Weights of a small GPT-style language model, trained from scratch on English Wikipedia.
Size: 9 layers, 4 heads of 32, 2.09M parameters.
Architecture: learned positions, biases on query, key and value.
Training: a variant of Adam for these matrices, 11348 steps.
Each number is 128 + 32 x the weight over its row's rms, rounded and kept within 0 to 255. Layers, rows and columns count from 0. Numbers have three digits each. The size before them is the row's rms in percent of the matrix's.

# layer 5 attention output, 128x128, rms 0.067, rows 93-127, columns 64-95
104:098141169155071147114138181121119158133191163147092159140120164112132132188140125155120141121092
099:105194157140181106120148146169106179112135110126119180104150115180171103158152173086171114144090
080:135144101134120122140061139129046173115125151134147136152141134109133126063169080095142117052173
106:172071112104090128147163131182132103160124114146138091132101118114171123160160131242071141140068
123:155120111161131159155101105138171147122100169206165046066171056215127152168088111115076083200155
082:163138152022148138133121111159170110098185080173139113140147117200098146183120111138068170051176
087:175087109149091116127120108140162126123162135111147112120145179119096161144102120116062099087132
128:120126093111197105127110116100168158087045082147148121118160058151118135171126179137118143216101
089:181098139217122082200126177092111156138118165090151139096166140099110152094127125127146107146151
096:137132131229157104170066146132061128104118136179141103093159092152141137060078081076141142020173
105:061119162157090213061194144126133131079110133156121163138125111145149149114163075056154154098119
092:171172167140149149196206209167156142076177146066142140107117125145137113112190105069116091117192
099:128154150120142185091161143095083130100100166168133174092211112144155076159172120092166089148019
073:080126146155118168087171078106070081100097140109119081148101144111148118099112188119139168128152
091:119207170146159173133160069150136140129134104176149062076161126163116090182076128131142118142130
105:076139156098056045135094107138141142192149205107061185165112148061138112073113100164116139039139
111:175148124151155136159091126107093161210067119140133154092111143099116098105096094140178131184090
092:187114153131169109169140212202099153129143180189080110086123067128103136109106103176085149086150
109:117234183134080121149134092248124142168240104086107131123106120114152086067104197080132163083192
094:111151125179055178107131124241190172103108176110136094137156109118085126182123096107070137104123
090:107157132104130145095113137085136142190113084115138150129132084063139107063133156108215114128143
092:173128101121139118149145184113118095111203137044129187139135169082075130036157131100128110063189
098:150121104147111121091121103137141095196174148120074103160074184111174134090118112140127134152114
105:117103113157125182074140154134036152118136149142094208139132158098152127106176145104152099117087
096:099144155095132186109085060157094071150122145113164158124130122107129123091142050106120124069153
103:079159122130086101161112000191172139186127087106106098135120085137112125108090124136093171103166
100:158146157167139120184167107142085146199142136162146116069131129173144075104057176134151085176169
113:149051117101102147093158111052114085148069159160111130095126151144132120182103116165148141200084
087:140185089103145084144062115107160186170184079136168130113172130139099136177084105088106101126154
098:156127141099155076160173103119139131208237115153138067064131159162085129089069142182096087178190
096:177117088131104196185109138140159136122142126142152103115098117107090119122119121169102150159194
101:107118072120170138122166120141142144111119068097160183159134115112142128082188165155148173116113
113:139157120123129167077088098074107161167184170139128172142200161125074082124150111080101063054121
094:197114105084202103182119167160127136145109171120155046140106123145106137115120146200082124131122
105:148072119138121189124133128170155110146128172146120111174119102119101146117161140159086162134109